config.yaml
n_kv_head: 8
norm: "layernorm"
init_std_qkv: 0.0153
optimizer: "muon_variant"
decay_shape: "linear"
seq_len: 512
train_tokens: 660900000
steps: 10085
Each number is 128 + 24 x the weight over its row's rms, rounded and kept within 0 to 255. Layers, rows and columns count from 0. Numbers have three digits each. The size before them is the row's rms in percent of the matrix's.

# k: layer 2 attention key, 512x512, rms 0.0993, rows 25-63, columns 128-255
# q: layer 2 attention query, 512x512, rms 0.0981, rows 26-63, columns 128-255
# v: layer 2 attention value, 512x512, rms 0.0878, rows 0-13, columns 128-255
# o: layer 2 attention output (transposed), 512x512, rms 0.172, rows 0-13, columns 128-255
k25 096:126120157125105154141105071087161155153144158098077135112124141136114171114146152095131116198100149083105147101152132133115131091128073160129149183093154128112110123129127141135075149114138152141141118123104131134112121145097168120103140124112150136156077161108098148145139098063127090170150110110120165159116134115127129137177097126134171145138139143148119133120170138111076115134144
q26 097:143089123149127106103138118105134132127120100106058155141126192134134122126101128124109104099128133130109113094144164149146143131122118122133146108152090142136141103131119150114101156131113145167096114108172144156104136144155147115112102124117142085124141096180123108113136124132134142137153142158108141105130137123170128145179141111091128133158146131122080101135149120114103110105139
k26 096:164104123164130103118109114114136127128130121142168125160135150122112123141169143143132161110132124078154155160160120107127152142158115117142126125157090131133112133124072146108112136120145132137138080101170099154163126159113151120134200105142133153151103102110141125188107118158096159182079113169154100113123158148125109093105107147165187132132143165129153095094127161127127145074104
q27 100:144144171126174145119149161076130099139119106129150118144135141108116142107146126152126099142110124153158126119166180065160148111121146139127089149109160117123158146101119106148129156115119127110168136072132117172090090111090100102134105121123129147118147102160146114157134075129103113158102193135120123127147099145149118121113167102114118096139115120119129137148145133081130116156186
k27 092:167136162137121132123106145154107151168125153120101180093168103145150169108101144100130155116100144101107121142093138144053119097123106076185102129120147106122140154099154159117080129166068096144115120109144132109156168159105133158148117112095089138129095117085125127104094117168115133126114139173127145095121134097151114114165168112111161158166134113114094164107111148134144125085157
q28 099:153113135104082145159172115123118120093131112114092120132104118115113081134095143152122088131131120068139126124158147174124077164111131116129112134096103136138151111141088110152109137125098158152135124131159155121128154158126096088121143105104133129160105161129142119141049141127170093149126139158111103109123121129159148094154149102141100160140102112164122154108117137098092137144123
k28 096:129169146140145134111130121140145098134127084135173112133155110130109148114154127098120136150086126096143123136107136103130152156121121137120094107129114141127151146122173120127119172163135105146136116118129109151090134175145139094153135144093119102169129074143157095123128144103109156109133143127111085151099134097148113091144146138130127075124117080147123085112084108139124146149143
q29 096:108102126095110128160153115131113151134149103161127124160158087148119111125144093125140074102128134118118122091125100101133154145142126150067112080163143105147166152174123140145112113131172103134126118125138110154121149107135151158114090111128146137112084093147115156106114164156154114099146100116155112148148158136122134145110116136101123171151104150148123156163140149160137102097128
k29 094:062162189152151165156127096163158101164140132135168158086109147156143141138194119132102123135123135153113100129121136113152107116175148143121121140108116117112110102112108149126124099101149142126100122098138195120121125110134135138163089144140172096160114083148130158152141116163108090115168125090106141106150146119120154173129095112125099112115174108100129107131109125133114128105087
q30 100:143121136118151142087148140142158154112145144143098109120147083096091170058122152159157112128091096141113143105115124102125106146119105116112123126176182115151134115118141139107136139126103137147131119133129122132152065107142101152096173074137122102125144144146127137121114106121154144111103143102158137129116098132120119103131118122140142172113101126164115103093147122168148136108091
k30 098:061138117086158135113117144114100153119117122121142126088130137125147168138123124147117173134141078149165090110127156150143200126132134125143113090095134131157103127111164140121159087122118142164107104114107145092115107134175165135191073112108093135117156142110177107128153122102180144148141135157127160104117147115139138166105107094094109140120155144139162130105125163140094138112118
q31 099:206134103130130152129156081105109152132123121145147129122159118126149126109092136145175148160119139147135116174109181101177156150146167130109127140109125099138127125106116123120117092147119118130118133149122138126131089104096098135123108144082120115117130148113091141132131127156075158144109157156170115121153122137146132166143154108116082113112152142180144152099092152126114142123152
k31 092:095131089133115163140129141151098127127179100182131129134149055090106154119173116171111121102094136117101119081142088129121125103089104149149137161168119162129143153118110147126134108088158167191154083123122143089148101146131130113093130115103143137127084166114122108121136137127173139117118141148123136095164122126117114159154138110112122130147088161157141105157164143113153158081098
q32 097:116115148056170116144110212142122132139120125112125072124121105180108158121081115094115104145181153153100113107113133135139157130126129145115109148145187155098132110081120101148102140116135141111126122127114155140123157127171132116186130144130122124133181135107100121125109140137128127087129121142087126138110115129098115143124135120146114085138161108108107124117109139104170129084100
k32 092:089132133130154137098106114124093134091145165116150121119144134112085099132103150172167130108145161131164109177134113123134118096162107099181172152075106098081144125117118125146145165133101130146140150148137125103188128100109123114136153078122165154123128126125122138156186139134124123137129127145107140122121096157116124172127122134103172080111139168102120091141145125152126127164113
q33 099:126127104116130147125111155095097137145130130102127123127147118170130126154097120091115128146139125177137084151174137123106072103141117149158130139088124133119101100119139156122154125127142146125126103149180131119127098163156113110129136110148116133114102167146122169087120130118132155182158173116096151114154140101158115107094150097094131145111169128120145121120103149145102115090123
k33 096:115078078111089108114111099113118160093149131108147124127132091102106129138143115175131140105118138121093169137103130111170102144138137121178149141110067103141144067112134102104116175164129100159088123124143109111106094143166143145121154069110132108101150203127109134131150116139124094112135164124133103115114108076100138115145112110135120110137137156158147117139103152131156126101141
q34 101:186118165104124115119133131152153166075127131180126141116139148090104151138149112131118125128115137119158133113170152136178106116119120129137139110124175132113109094130137111142087119120129111151126108160131122129122108086156158166123141121119128144108120102128121141147104116127114133192087140127116130157113135122134150159112143124134117121084104088114138109102114149065131137149149
k34 097:122087127134099124136137120165150122102127137151130179121143171144150138095170121122128146119152121134087090116077133112125117113116114101123089122133094113128158128096146127122132125189143154123138128111149176148141120109118102135132112134147076116118115052148100148108122089100163156160200116140076115127139180131113121149152098108072156136126127141130162123148153155117114112127145
q35 101:116117142114143132141123121129113153125146113110107128122145138123115136077109143099160129138138158111188191131187102121128155113113152138111158136110152104117140136120149108141123177153123116125108137129168139143148150160154111135157170066135118115158105133130124133132159073120126100100138119160097068156121147151144160114165126145125171155106138138136142109146106126124128127137195
k35 095:095141105132122123130171106123143121124123171128119129139163131140107108133108122150161094148129143156137102123107100135150121101082098166125166129110101125094149124132119114111108135111121130067104115114150145130148140122108089110142040116154169168145145118119154140149110169082134096185127156116114131078122175147112112140143129113114153131148144110154123139105105164110111107145130
q36 101:141107110110117175104145145117128126122118166114127135125107078165130114148114125092092119106180079121108120154133098108146134156181146148127133116141161136131142133141124132131154114155119114178182136145101104100159106111169148155126133118099126102127147136131119133133108126087134126139129149141139093119100148139167143151096131143139130115148091096158107186130156115160131142138142
k36 094:204139122133153139121093134098118127169084152148140111111109148138132112183177112120089109119093117124150156165131134152131106118116100172092110107131147136137191080120129118129122115113145195162151132135127158162109085087157119151124164148140129126122122154133087093125144048140139122138102168107112118112126064137124134195133152142154111132142094116145132099080123127129122119124154
q37 104:117140065129145130129161098163143128098111136094094077133098159121114142163190153152108127119088077078089107115134130142131126144175115115098105131164125134144158146132129131109139124124138123138125165124135133129112173149123151149147107153155076132125118123120143093115152101169126140101138119121118130090125104092166105141130141116158121106111166143131184159120135142160149154148123
k37 103:101158155123083118111159138119130118115161148115155103151147104128139160148090105147120153169150087145130103163098105159160124093124118118095141143121111150143089132129152102092124151129096106111166128145084136092162090119178079147101109127148146121126121101131117111150139163136140099095109106112158108131112126141150162138142094134126121130143148117128097098152113110142137109103143
q38 097:152160124136162163144127136161127120120132144141110123111114123128193143149114113136072124113132102121158100107122134131094097155106082108139131155134149131130085166086138102153160126104129095130145103153161134141119173161097145158132132142096072154111097126149112129140149106112100068163125175117092072140122069115151116119105153129154127147131132096138136160094150128139133134164172
k38 093:166121114143152120139104117063135092088137185151125166129146089175124130076139151152121123112154102134129115133135112106086101134188146120126107122101123128108142102134126089089079183177116098146121149134141123132127139142093114095103102171148134131145120129088181087119147173131116159106105127125140127141109086134134140124137144160135154149109138149110095120124137121124163097145096
q39 098:102153056124094120093115106145168136106120131107163153147120096137126141192145146149131146108127147156101094137125113124110095105137127157162141090102121081113130113142142141139113133092129133128107111089125111120152156136116127137146088164185107145128135116172133159081147110155144134169142107123141117077128098109092131139102132131078120120100114149088183142127072120161106098138145
k39 095:094109176172109143148141159111124101122117094079134099153122097108115129133142160128172145094145129110132140131123122139121159121143139101122127135125119147118163127118119157105144118141120119095144133156133144158129117145083137153106151153101121129124102131159116106154105147119122167098122142111121087131127123143151088110158123142165133192139091116123099141201169121150132091160165
q40 099:115125091137156116119141158092126108177110082121097130156145103111181119132109129163150138149157142143142120140155112164133178153149106136148074105102132140111109124097144130096146078106118173120145089127138164123132120155144141111153118107128121083115133115155145107085119153119125077090059078080116113145124136126098099122153090133137141171096152144113110140141164122138154114132124
k40 094:139148165112108102105149123141111127110147093110078100124126118156142144121075077113145130116134141061103134137107136089157105114147153082111124068127141109180169143084133154131129176117141071099083140131132119118158168151152137126063116103121106141140096166147176102137142135141136128167142151136125138105107117132162081126110113134079136126124134133123132113140152155128085072107161
q41 097:149133123122130134128094107127186181103105132151161112120122130129138145095150133149136113131100137153126156128124141150106120120155143167083135160113102088136120102136141155085110174138129147159121138120121120116137095135124188081126113095139158173134117126070129104153149142145163103103127136145118130180126117146146116147143155099131163131116152114155132137109130142120132136195162
k41 093:104137192121131106114095098123086115104143108141139173130125104174118138152156162138135147120111131079108140137172150123174110164091124117138099130119135150152125123127113095154107120109139188156161145133097155125103144159144126091156131168128125123102150064156128062147083102137131096115156136101098099135093169130132062137144097100100176128117122118128115138182115098136129132120129
q42 099:104118076102152134147105122173120117134161158148112134113141160092132126178140137107089140132105083134081117088124143153118121115134109119084133112201140155112131081135145135190160122141130136171091118142114138136107123138124125130134129174064104137109119066153084132128114165126121105163166106089120125142136143108139129180154128121152162090137118108106124092095142127133186108141122
k42 093:154133168103107108161123142115119129161108123106121155118151134126104121157149153151122140155134177149112143135126159113112135108114075123109089121083142131147095185128186089126127114147106155103120126159145120103169108057137154162132124096147076152113083126102133126105144129123133172157161136095113117097141124114092162132154094163108141139128119151131158093175117144123131152158099
q43 096:104135114149135138097139140100139104166058130151081132085143121139151123119110141140099114119142148149114139168124120124148099138141130138131127118137130095145154102104085138084101157146146112119091127130137141094141117183116112094131162133159079162133090157118092132137134089112096173145094152147158145140111147127089103152136133105139145131137138139133142147064143144142130152178130
k43 095:114162108138125137137101103172138158075125119094150153143128118131158121133137114135084129154090089129135151156118111116121118120127164123137135105126125115147110143159140131123129122124129112137087144124174111115140118121115140169174118135092138096187128099119126131103126098142129102138127087111080142129135117161173136083154136136134127157119088155101173125094113114111160142063110
q44 096:132119112129118111161110141147145148145114131115163110129142065131127091162138100128131160136108089169148156130159172173128140104120143131113130125150124134107146128102142114115124150122105076125146133150149129132092148103110149166157121195124129126113127162116105128102164086109150124080063091132145105120116107170117152160119141127152100121171114114128196163084150142127108095112162
k44 095:133119139107113114095125078114132156123161161118095150125147146140110136171160099144085138150116132109154144165132161117183171125140139105106123177171131136188117139118125064129121163153175156163106144140121118136145130111115074120163086116110107138110126078113174125137166136111106168153160131120113136116108113126138100133114122131118125153092180155101100156174112133121113085157139
q45 097:115162123112102154132160123186150117128110143126080150102112151135150167157136123120140076108122146123126168129133145123134103125144122149150152168122100155122136148170123197084116125179113166124139107119126146159069143111147116147115126142170174154114159170115142076171121150115135174096128100123132161107170132143115118113130113135139166117123152106159136145149090071116073147104123
k45 094:156083127149130165110098150121156118134179095167141140130117096104164098136152175128149146130097170128155099114148122119154158163095124115110114144137126153150142113131097138144166112097142136148131149111125106085114122097109081103151135096127107118122114097124146085178162121144144152134126146092093084114144146149122105153108125089132120130116106181167134145116118169127146103165131
q46 099:129128145127122119131133108114111154113133121102126113154134146155105125147140139124109152144118117157111119073156120134130129145151133139104104078152159123128098131109101120129153082141159115141126115115126129147167092105134176113121113116106143127163144112109122119120120142124140156118139155167095135165142094127148135173114085138186084122111129120110118095103172125131130115132124
k46 096:130118108127129133129136105113134157137148126139102138095114155113133110158118091106096140107139124090164141119165171123108125131102164106128148120118114128125116115115152159133115150133131137129161136153149153137133123098130124118097122146147108107136100085116110157140107148101127172149135122120129138101113118130132131111109116163121145145146121097151141150121084113137112125143157
q47 099:084107164136096074132097131157110094158132113100123151141154078115120112122101149131077132127126149107161144135137097131159104083153164096153134122141114140163152118106125128137115119178116155103145145121138142151091161128124168114115112119123126110163119109134137140146128144098126111148096140117126124101152133166092159166163112120128137136167142129099149114121110116150134166121152
k47 097:144114129138128166156079145115137136150117157124108122157129123114152133124117158130148106138163150121112150132118124056110132118114156117117162144135121168078133161129069114135154135094158095122130126125126123154135134146078095105140142134140134144151101093091142110105134109147097091128147156157127127133121102140102096128099143140115121142110142137122134152092105132144128166147141
q48 097:149170126149108137166105184133122118130142104141109145153114101143087103145135094162137108134152166163163100104156100127152112113147128148119143155161136124090120183129127140119060123089149115112108138119155108168135138137090102107130132140122147161131133083107142111108128144128133180137169103110130132141148097174175114149134175152104108128130144138106118082088170121077128119146120
k48 095:095057149090120124120127166120147167111131144147111163152110131118095118108165108093121151117193170129137152171119171112129121162140125101145096186080129117117126153115144124099122129100104152143127144128122113096077152122117155152192113118149120111117159114165153106145095174105110135171108124173138158136133122114164129104140165092121151158144128099121118140137121089127171144103118
q49 099:103114113133143113144145093122056115127099092079140102110091158145136097110147105117149117114105170108097139162179116170075154100124133117135126148116115152140159121148127121198094114137132132128127143112151130134141133152110112112139147120163109130089124181130106137129128073132142084131104140143126136132113160095130139135105144137113111122155120128184160134143106130108099139168063
k49 091:113132169128114107148091102085147169123135092195099152109126125152176099131089135106135083130095121166127153099101098111097105142114138139128137130135118176123125121158112162145141097142105113124154082124122120117097142148117160140150164144123133140124102103137103131151137137125112137139053125115099116163124165160111087125132131143158128128113132111148130174122144118134187100141136
q50 093:174147145121115164123140136072141159074110114157152139153123172129172118143070159127081131144102123126128130108117119116120136099136071128117180132127127158105153098146133134159132162121141144141139126138144158142128143168140104123114111160121151117153134157138111120146103117132130119097134131101113150143105137160090152120095124119111137112125133137182151130119103144124115134167114
k50 092:111098146139178131156121163161102113185111149153093129107112101139170140060145083129112138114129122129156155123133131131110114127126139123153125108124136150205103158111123141134114116151117129142143075116133150133147083144155146086107130129126168182178128120124096145145149141121142133146131148149139105144142177123128105155114116124173169090130159148092112105134103118162154087134153
q51 093:113093152143159098152134122139114139126121142123117057163151129157140189137125154106155112166141150125112108105153142157114134137149129093114134113117115159117134127111125144113131152142086138157087125102133147102145096106163134098151141091099160111116124147075142128080142132156108172158085081154097126112096145131115143118127148169112114126139105150114101151136158128115111121150112
k51 095:152144095163117150149137161156106146106146120121130149100129120162144100093113115137114093130100149153119171109106161130166092189173113146161107095153109124088133108102119110142124131110168108098176130154164116149130142124157127157122127139125142127122111143144103174144110102101115137129132097123113107130186108100111133113101111144099143108154132134099140123089141115080168129132128
q52 097:123156153130141114124140125164116122132110068130115129123103129164141171132112125102134133123132143161150154135140095136140118103130112120132148108125152159120129120157132117144131150135116127143141127136120097087103130126152121135116067087145107116100146091135113148148161125151131162115101119087103145099094147162131138116133084157132176090157151122133109099174084204091141124130123
k52 090:110129143144138085114125169099138121143172129149131180135126152134132159106174144104099154150159114137140124140096124098136086160139129149144138124158096141104103094117100135135095147147139130118148130139106123099121110114129121144150137103161109127159109150127139139139158132095104132166111123164088143094108151162147111138114116130131139149113175113123145187106154112153158125096107
q53 102:094137131139126126158121144122138135148125129084134142159098101130144120151144113119108123107188141123117150101106106116128143173103148129155129118135116149147118140066134119109144152143072149083131100168166139126145150159075138101103098127116121139144150114154111104146081079105133154138104139101154150140172179135147129121151128146153149110142108103137143112128186094183115132126106
k53 094:134135112124166087154114083124122090128119113149177118106158139172139126113130093162124107148144131101088112052131124091155138141178132153138110140117108150126140161145131094102106091099147132116132131092138112116084134067111126163100125104129142121141100121121135100115092140168097141131123152137147132141102087094159103084093087151136131123074127157109148172112104146154149148119106
q54 106:122105148105118111132131146140170127095090120095127113128123089098127151112133140133141124151130111155128176124127157123164152159127079149146089111191133078097124100149100141127137150126164191180177113107117166143159134140127099164112138134143089172111139149144107149092088119156148117088087114154104116133206108117120125164173125121147119127120102147148084132170118150118126076108144
k54 095:085118114124149128102120123111166107143126108107128130121132129142116143127132119129112127089081143145113149158114139111141136093099175095179132126103160114153141150100210098152142179111134144101141082143173145162115106066116099127110115102119131122148138140155144147139131130108174117125102156170108141087126124095125134123110125164120109145099105115074104084132171169134103131154117
q55 101:133131112135141114075140150106099111165110108125137113113112154117118131154137144104070097153157131166108143105134107161082146103129098150114146129096062139137143161125085137121154152163104128164078139095154113107159098110121167110152134082124136184152150131176130150123111146122070149109119088155135090112132099140079099139148115117134104111130132147122129133124126152113141113155140
k55 090:115095143154156121138143099152134127101148101088083103116159103159134150130095092158122121132137124143161151114148098125116091107131141129131181125139121134144110110089164154118103116140173127089155094153139108174170143098134132112127128119149105083092095113123122103124137119105097098177142117115124170160111110108170070128139133108143114117116101146154141120142085124120128120148136
q56 098:120088110134161153141119160148087174119139095127139119137145082152123117129133141128140162139129155157156127115146145132118104136141140163162126182124079099097113141116147104127160126111155142111091126111151142114124077138162104108115089164151122159141141140118066097110151143090119111157106166090123139116136103096090097145106151110107141134154162124117092088117158157141125115153124
k56 096:154104159172112106150111134135132128108125154090124179121119158104124109107152182145097122111176164142121156125133139103128137125116154132132130102114121136098111092139095130154101103127153129109179104119135096152116167151129129156120090111184102112147147136132112138095094087120123113133137134114091189101160157157113146129139119142069156100131151122084129121113145096103142130109137
q57 105:154103116141140089159116135095107143117145131093148140117168117135077125138101132125094153111148145124117155139145098134125111106102127119122134154128135156174087126162139103149110137169067130143100085140111158170132133138115111152143101127101125144125118119134121176119126122103130126088104109163192121148151097117116136097131101152117129130103113097114123136113100172141148144167124
k57 096:158146146141146120081162069132140116150094104140102135156124149107119141158127079132198119165099128156122137132141159125089163113120156137169119135127143105124159132138104109135131114108148137131146102132145157152099104131139141113120152112073095125147058158094150118083097108137113115154107106142127119125177164127113117131198132130148083103125100106149186118144161120158135134196086
q58 098:082089122146191181109091145117153138097134135123129140142105123108125120123144153134139104165132114174093119143137085125077149138147146165120133096142156108106112087128100135114097095144170145102122100096130136159106120136094154136144157128133142128154104143105136160106145136134124110149118110125127149058118123116129111091113111138110086110110158168081136065128115154098148121141096
k58 093:135142139118132111145134139143141099148104129132149137141107126114114117107095153128121157146102107142118184156113092107124144099169152082145145107115121134131106131163147125129118119116128134137112130104148127124133078198144126127111094114125083136120123109161129124174134093116136146113138152140173131123097116124165115110115121110098156173167120134104132158127121109124100120130125
q59 104:128117140108100128156136103145141140124121124074124141122107164175091150149152160122169087139145190169131097130159097163142107116106145113140101113144131099135144118123106079131172140117178093132163128186106099132124114125108099120146141098148129138146114157149135156127121115137129111133165120110099097165176120156093128099165078125147116120130138113115109111151186131089133114132164
k59 093:160118119115152101152118119146147157120137159133138159142162106145093130113101116121128102127173097090143098113138131173111132108112141101171168127161103122095099147134145143186133120105109148126115121086171137125182085140151113124109148146138111125180120128142137110095126139164123105116110128133085171140153126090117148112072148130136103078133118151142122146098122112159146181122096
q60 102:105097093096154108118140134114109172152188111099109143142158130136085157131147111105127117163097159100188126132106100125184166129148138103129181149131149107122145145102145101123145137125141171092162109142126086099142136149192106104141119094152124163117161142135135100112148126102125174097144113142153109144128138132172154119122154116104142125123148140110087159140148155127157097137181
k60 093:086114121159134131142146106127128090103164163176156160136109134110093076117123147104169091168125120128098123107111166118169150092120130115153153127087111164089103109149129161123107120109150110091124118105122120121077120125118141150108137132120140087145145141086125110132128151105084103127137088161176114119117091103102119094122118123111122112125129137115079104128103129136109165141129
q61 098:145126113113174079101151140145136121117086148139099095127176117152099142154147114132088100166084107167118168169134116162101101121113115119112147109170112069137076103156175143150143126147148123145132117168159145140125149124161122175106069156102135126112080136066154105113163154147131111097159153161144119121123138134117118110137157131119128077098112115110197160097110122154178115109093
k61 091:108147128130105118136145148108094111131153099135111094147133137138161125165134119147106155148075123138124129139126122124142143159086155120124133094123111152060139121097093121113133107120111142142094154127151176170142154135127139151141150150094128125123123145120130100089113118124153120137114182126187134122145146120119138109131160128128108129100126159122109100152128128122127086172101
q62 089:120099092123145131126139148147107095111121158098152160147122120113129138118118174159140125123125164116106092111150140155112129096100138145107118132094145146097129173136134131174136097131123146168166103103117136111160119102092136141156134104118159131085133090081099132145160136136155077125149147135134137114143167103137107122124108132152118158087089134158109137125137094127123169082136
k62 088:129134132133105128106141129145094134156133145134124084112134150104131115101158141154115128151146108147160076120156126134121129158131125136171114110135123107151142118176130154117115128143096112120151153114076138177067126123126127116112142108158141144094128147123152153122118157176122134155069129087107161102140131163130150115142112155113125141160129124096122138103162136147115127169104
q63 097:159144118120144170121113115077136153142154165156144171118098161119166134095199159127105119145106109108140079120129133145141139144133126142111074120128141096107146084144162118106107117152129116114097129159137165155134121118132147141142148139119132116141112093119146111148103089110153122087109122193105185159141148120161138135101123135101114145118139157112148104098096100132108171105122
k63 095:131154156166123123159107119110169105105088111117118097126134105148138141154134108115132109091144114132131127135140139097091059177153101133090106119114134158176126131116126131124106136126135162141157134141159146126081118157116164098167135099143148165098156082143111164126120159112147131079087131116128101129151097163122087145153109106144101095136107109091106105182116122137124144098122
v0 093:131165157094143152108097173145110175111135178144114116151117158153138181121165126121168162114145112130148111142186144115097130119155199121119088099139133119069106186112124141126145142114134130169131111179094128126178118140138092103122107184124111082125108098179124106134151099183129092136110095122119135103114108134122108142136148114151129124124164117106135103152170149092101126121150
o0 105:111108132128083117151102109090161124152167146098088102121107124100154126134142130136121114100115166154139088141164113120130111086120144137134098127121168109103152126132142127116106108120126111146136172110127133138153112157108142153107180116142129089168110136164075180141146146079126122116117131188131054113132163126131133121146158140105135115071143092131082126140173100082140115114157
v1 099:118145072139160113107142139112093095104101083145133061099131151134089080109153136143095129125080137165168178185155127114115093132106099156141111142116071126126152088128096127120118094117150135156126114117119180147112140124137116146101118129136118123122114155176075120130177069151117144086092156104142125118146136127126119100104136134102160109155158105137150140141103124136158109123134
o1 101:154104104139128114171137138155131102130152120103136175141124127149156152117119132097159123148134150152100193089159093126161158142158130108099125078146126112107096098130077135141172154134110083093119094131164110144131148111126129130160138120147129118141123135129136100121137162160179085116138120167124162125123112174128157130165142101117122095109130151142133146090157114106146098083166
v2 099:119148151122125137098140129135139132113112095111133128114116116133140141119182074119106161124113124126133114136186157148145148155114116140102169135153116140120139071104159134136193112112147150117087159182153137094110146116122106134132125100138156140113160117112115133114132133096151090156135142145107164124132064155140115128098135129111156097129134139095149130131170110123147146121167
o2 100:090099157119095118132120102128127118104123124120070122093148109135128162128147133125092136158124148123171147152076138170132113155098131114145115114102128098142158104167102108141107108125176126129153099111146149152100098142071113126148122147151131116119126137108133117158112147110117117132110092093167134156146166118111105150086135132119153096154105133125140109154119138135127122097110
v3 098:130132153126149130142123134086113112091108139168170128156107078106154135136158162104102161139118144154120132117131148127161122145137115153138119111098154163104113132131148129119139131140159117116124113134116138161127142140142174129151117123133090141114113108146139136140154097162086169145178145142088123115142118090105106135136162125124091124205124117153118146142140099131100142146118
o3 102:122124108168112123132135120138134194138100104088155145122186131147137129147106122101119116121108132142110117137096094137127115160133106128129134100117127107140138139153139100147078128104147089147112138131152189111142118131187138144121149114124163111121145116120120127095108166158120120116094130095121122133143119123109144170109094108115112119131101157097157125137130131122156098177157
v4 109:128111134160122125099158134163137094134133125133104113132131117140174083098133130113136122170126076141143136128158150071152169098087164105145122137127125136121097183109137072165144146098110113122122117120163122129101086120112165135139139136074145134118118106136149136125123130105143133134152104150172145166126150131155133099095151128107120071134100154132121136120154124157093133181060
o4 112:085140127151135109142109114132146151138129121161082129114098108103108110179105115139119123150120115117139111129152154108103149110105131153103142091110107137159126134164184121117142130121121136191136112098133162114129146150138106117165135113161119113153100120097105127142107121128148111124127150116099148180146106117114141090151091106141094120131129152121086127125098093119125171164133
v5 099:120129156139175114166141169108098153142111146149128118119136149107083109122147129111099126107164138137108099106132126145117131080131144159080132132097116128130135134081117149144165104165141154167105096119125055121126175114131120128110136086110105105135110158119118119116092131125134114120110135131191122153123160127152104103107092124101125133095152135135169115110109135110135152142135
o5 105:176138133131139170126144133160108072125099141128125159166117122176112150130099135167117146157139123139113139088141127145140119096133114102105161160153132150115145127121098105138102147129143151129117119118154142113127156167148094189112098089108149098127124135064123142165135112107123134143132120163095130122096119165109127120145114141129082117123149169145084145174120144135080092130096
v6 096:148157144125126125120163160147108115142124152158121122148118147142145161098112148134086139085124144089129109086125134129115128120117122122125127141145111138127075108157150095134102101086128144180150129165098164122176133137128113112087126113121176146135144125114073105168110130118116116138146150112159141102117155113154123096126150136107140149127140157104150104144107128168148099131116
o6 103:103100142140207121124151083154115135105129136115117092092132087120180098105094130134126156130116143168139124113101120138125130188150135133125121130114091128129135112117119134132149150164174128169106132162122148148156118086131157180167109176135060129158087109104136162149121134099109125122169149147115118118105175101133101138125130146144110097105147138128116187156134138132103136126101
v7 106:085128140145133118133130132108125138156146175097116142125140115150126128114096120120138150132147112139103081106107106134109102136097127114165122153103146129120096154169124112118126134096133128128152110134143139141136099139089137108138115130134137128103088184173142140134151162136133115089134154132136181124148183146135141119143095153076113160123150117164130138155150084193147098115095
o7 114:169105142095148131151148157137115141115105068119114105053078067114142148167125100152137128130076161149143154157111144149122167150135129130127129153139144144139160109142148141140093136144118108146126143163105104105118076116120147149123078107133140135116101129113112104109144142153114110105072093157130141127129155163130125158145152154109118118113124104140103127141106107111105088143070
v8 098:158114169103125160149111104144153132164130154069147091138121102122149125089122154117138159103115139116121134129126144127166131115117123112153151138118125150135148129130114071147093109116138104161080126103162156161131116166140135115143088118136133100153093095113169153168088144163135107126123093135149163143108169130149120111070170109100134131128124081139098126141150096117126141117092
o8 104:108130113098109093177113128157096159145119090110121079179118130143115163147047102074122127144166153098178147204136125110113150153123145110123157117133147151126066149184114128130163116114081131152118093086113184093111114128211111185158131103105115137122093101134104117171138122123138145159105120126135125120122152128106136119144114155166064112168126136122128148166149121157146134084119
v9 100:130144123114126108134125114107110142150111123099154126114107132101134121113115064119120089126120160117116151119113102166100154137116138139095135083125110120099153102113086145159133128078156133106125117108127117119146092161105117082149080116124147068129119079137138173137128099130185157163147154130125135140094127130146099095121156145108114170156130111106132136143136130093141088100150
o9 111:127162114136115127121110116120132140130158124124128171140143132107090136102117146087117129124173128109128138102171099106167156154129138148191114148126153142104107150144131123104131142127173139110130143136128128173142154131116163142160116093121106102132132076149096162129125120144132079124141131180111161124155170127125138108108091131129145139112098129120121139116128131123147138136079
v10 108:127098113092108103096187171145113150132122128131117135133107110122145140103134133108099093154093117152186115134108118126134108110122138146135120101107090164153136142115138136128119142138124098138136066138099131128100128118177163146142138117145145090156122099128098161109123127141099122167130132133131113117128108124094141067174127137112163155119125139192098151122136151125136164138140
o10 114:126123102149210128131128095093139125076141158125103130128180130149138119132116161141142132126141138133136094126124138121132126101090119139110131140103108133119103116122153136100142118141118128097097108106120117111139130160150127098126142111105068135179071121093117111108068147115107120124121092088138159119142151138137123142129179089159132152143135140113139091150170107146104115131149
v11 101:170158102074104132118100142131129110128186095132161152106145096110170132082127150112120134081116116112133127111150165154104101159142175146132118086130152120162150148111195115102153141140158137149123132185091106103151135119101141103141135119148124112163151091093132155163081138121135171095131114117159146165101106152142148126127125125155137118175107156096134143148164151172118131156145
o11 103:108108148167125160124162125119132136128100136148129132169127152094096128132105155103099142136122155115158128127111181107132125113134145104120091134156146173151086157089166126130128095145150105113109125125127091115120101099124095163123142153133117138143109117139151138152107149121131187161112144128147088083127140136172122118109112127140133161100158124093127080136121167137127123173117
v12 104:100116131109089126150115137129141152111151143112144155135129102132098083129178144162148143128114111155135156136095131152154125094135113099141107130139125120112137131134121108126140065099110135135126136139130106151138130106138162146134109111112151110127121135148064088120129092130112104104134081154131120113089080096109162125142126146165090116123139116099133142122149111148135137148097
o12 113:162158110105112142123091155101155096119114126124103123109120172168095140129131125136116089149122129124084158180120168114109107172134083114106132139089132149102149146143128123137111156127152126167116137162115105166177084149142152132156128144114164081095145128135188137155113139092132175168129142144111117098107107127141088100141145109135101119110087106118129145118138195085143141133086
v13 102:194153110076144106133118122132122092111167179153110081167125133131155146146091095083183137114167140137108111149132138155117133111134152123093164093122122124133125180129175125128163120117139145156091088145128136153152076116103149180164100152111136121142122118131141122103118104117128142139085123108124112147158119118099129152128114125111123143068133127121117134137174199091149167120149
o13 106:101111155176104123068072120094120140085120136143134147176150151142141128168135195145150133144140172159177103134107100101135125136159168151141155132141135161146121156122095124143119123075128100109103105107136114133132138127147100119132076118138106128113100078104154158135125147150140143193137135123101143082094125141111112125124093110150159145096163131116107086125128123116152174172107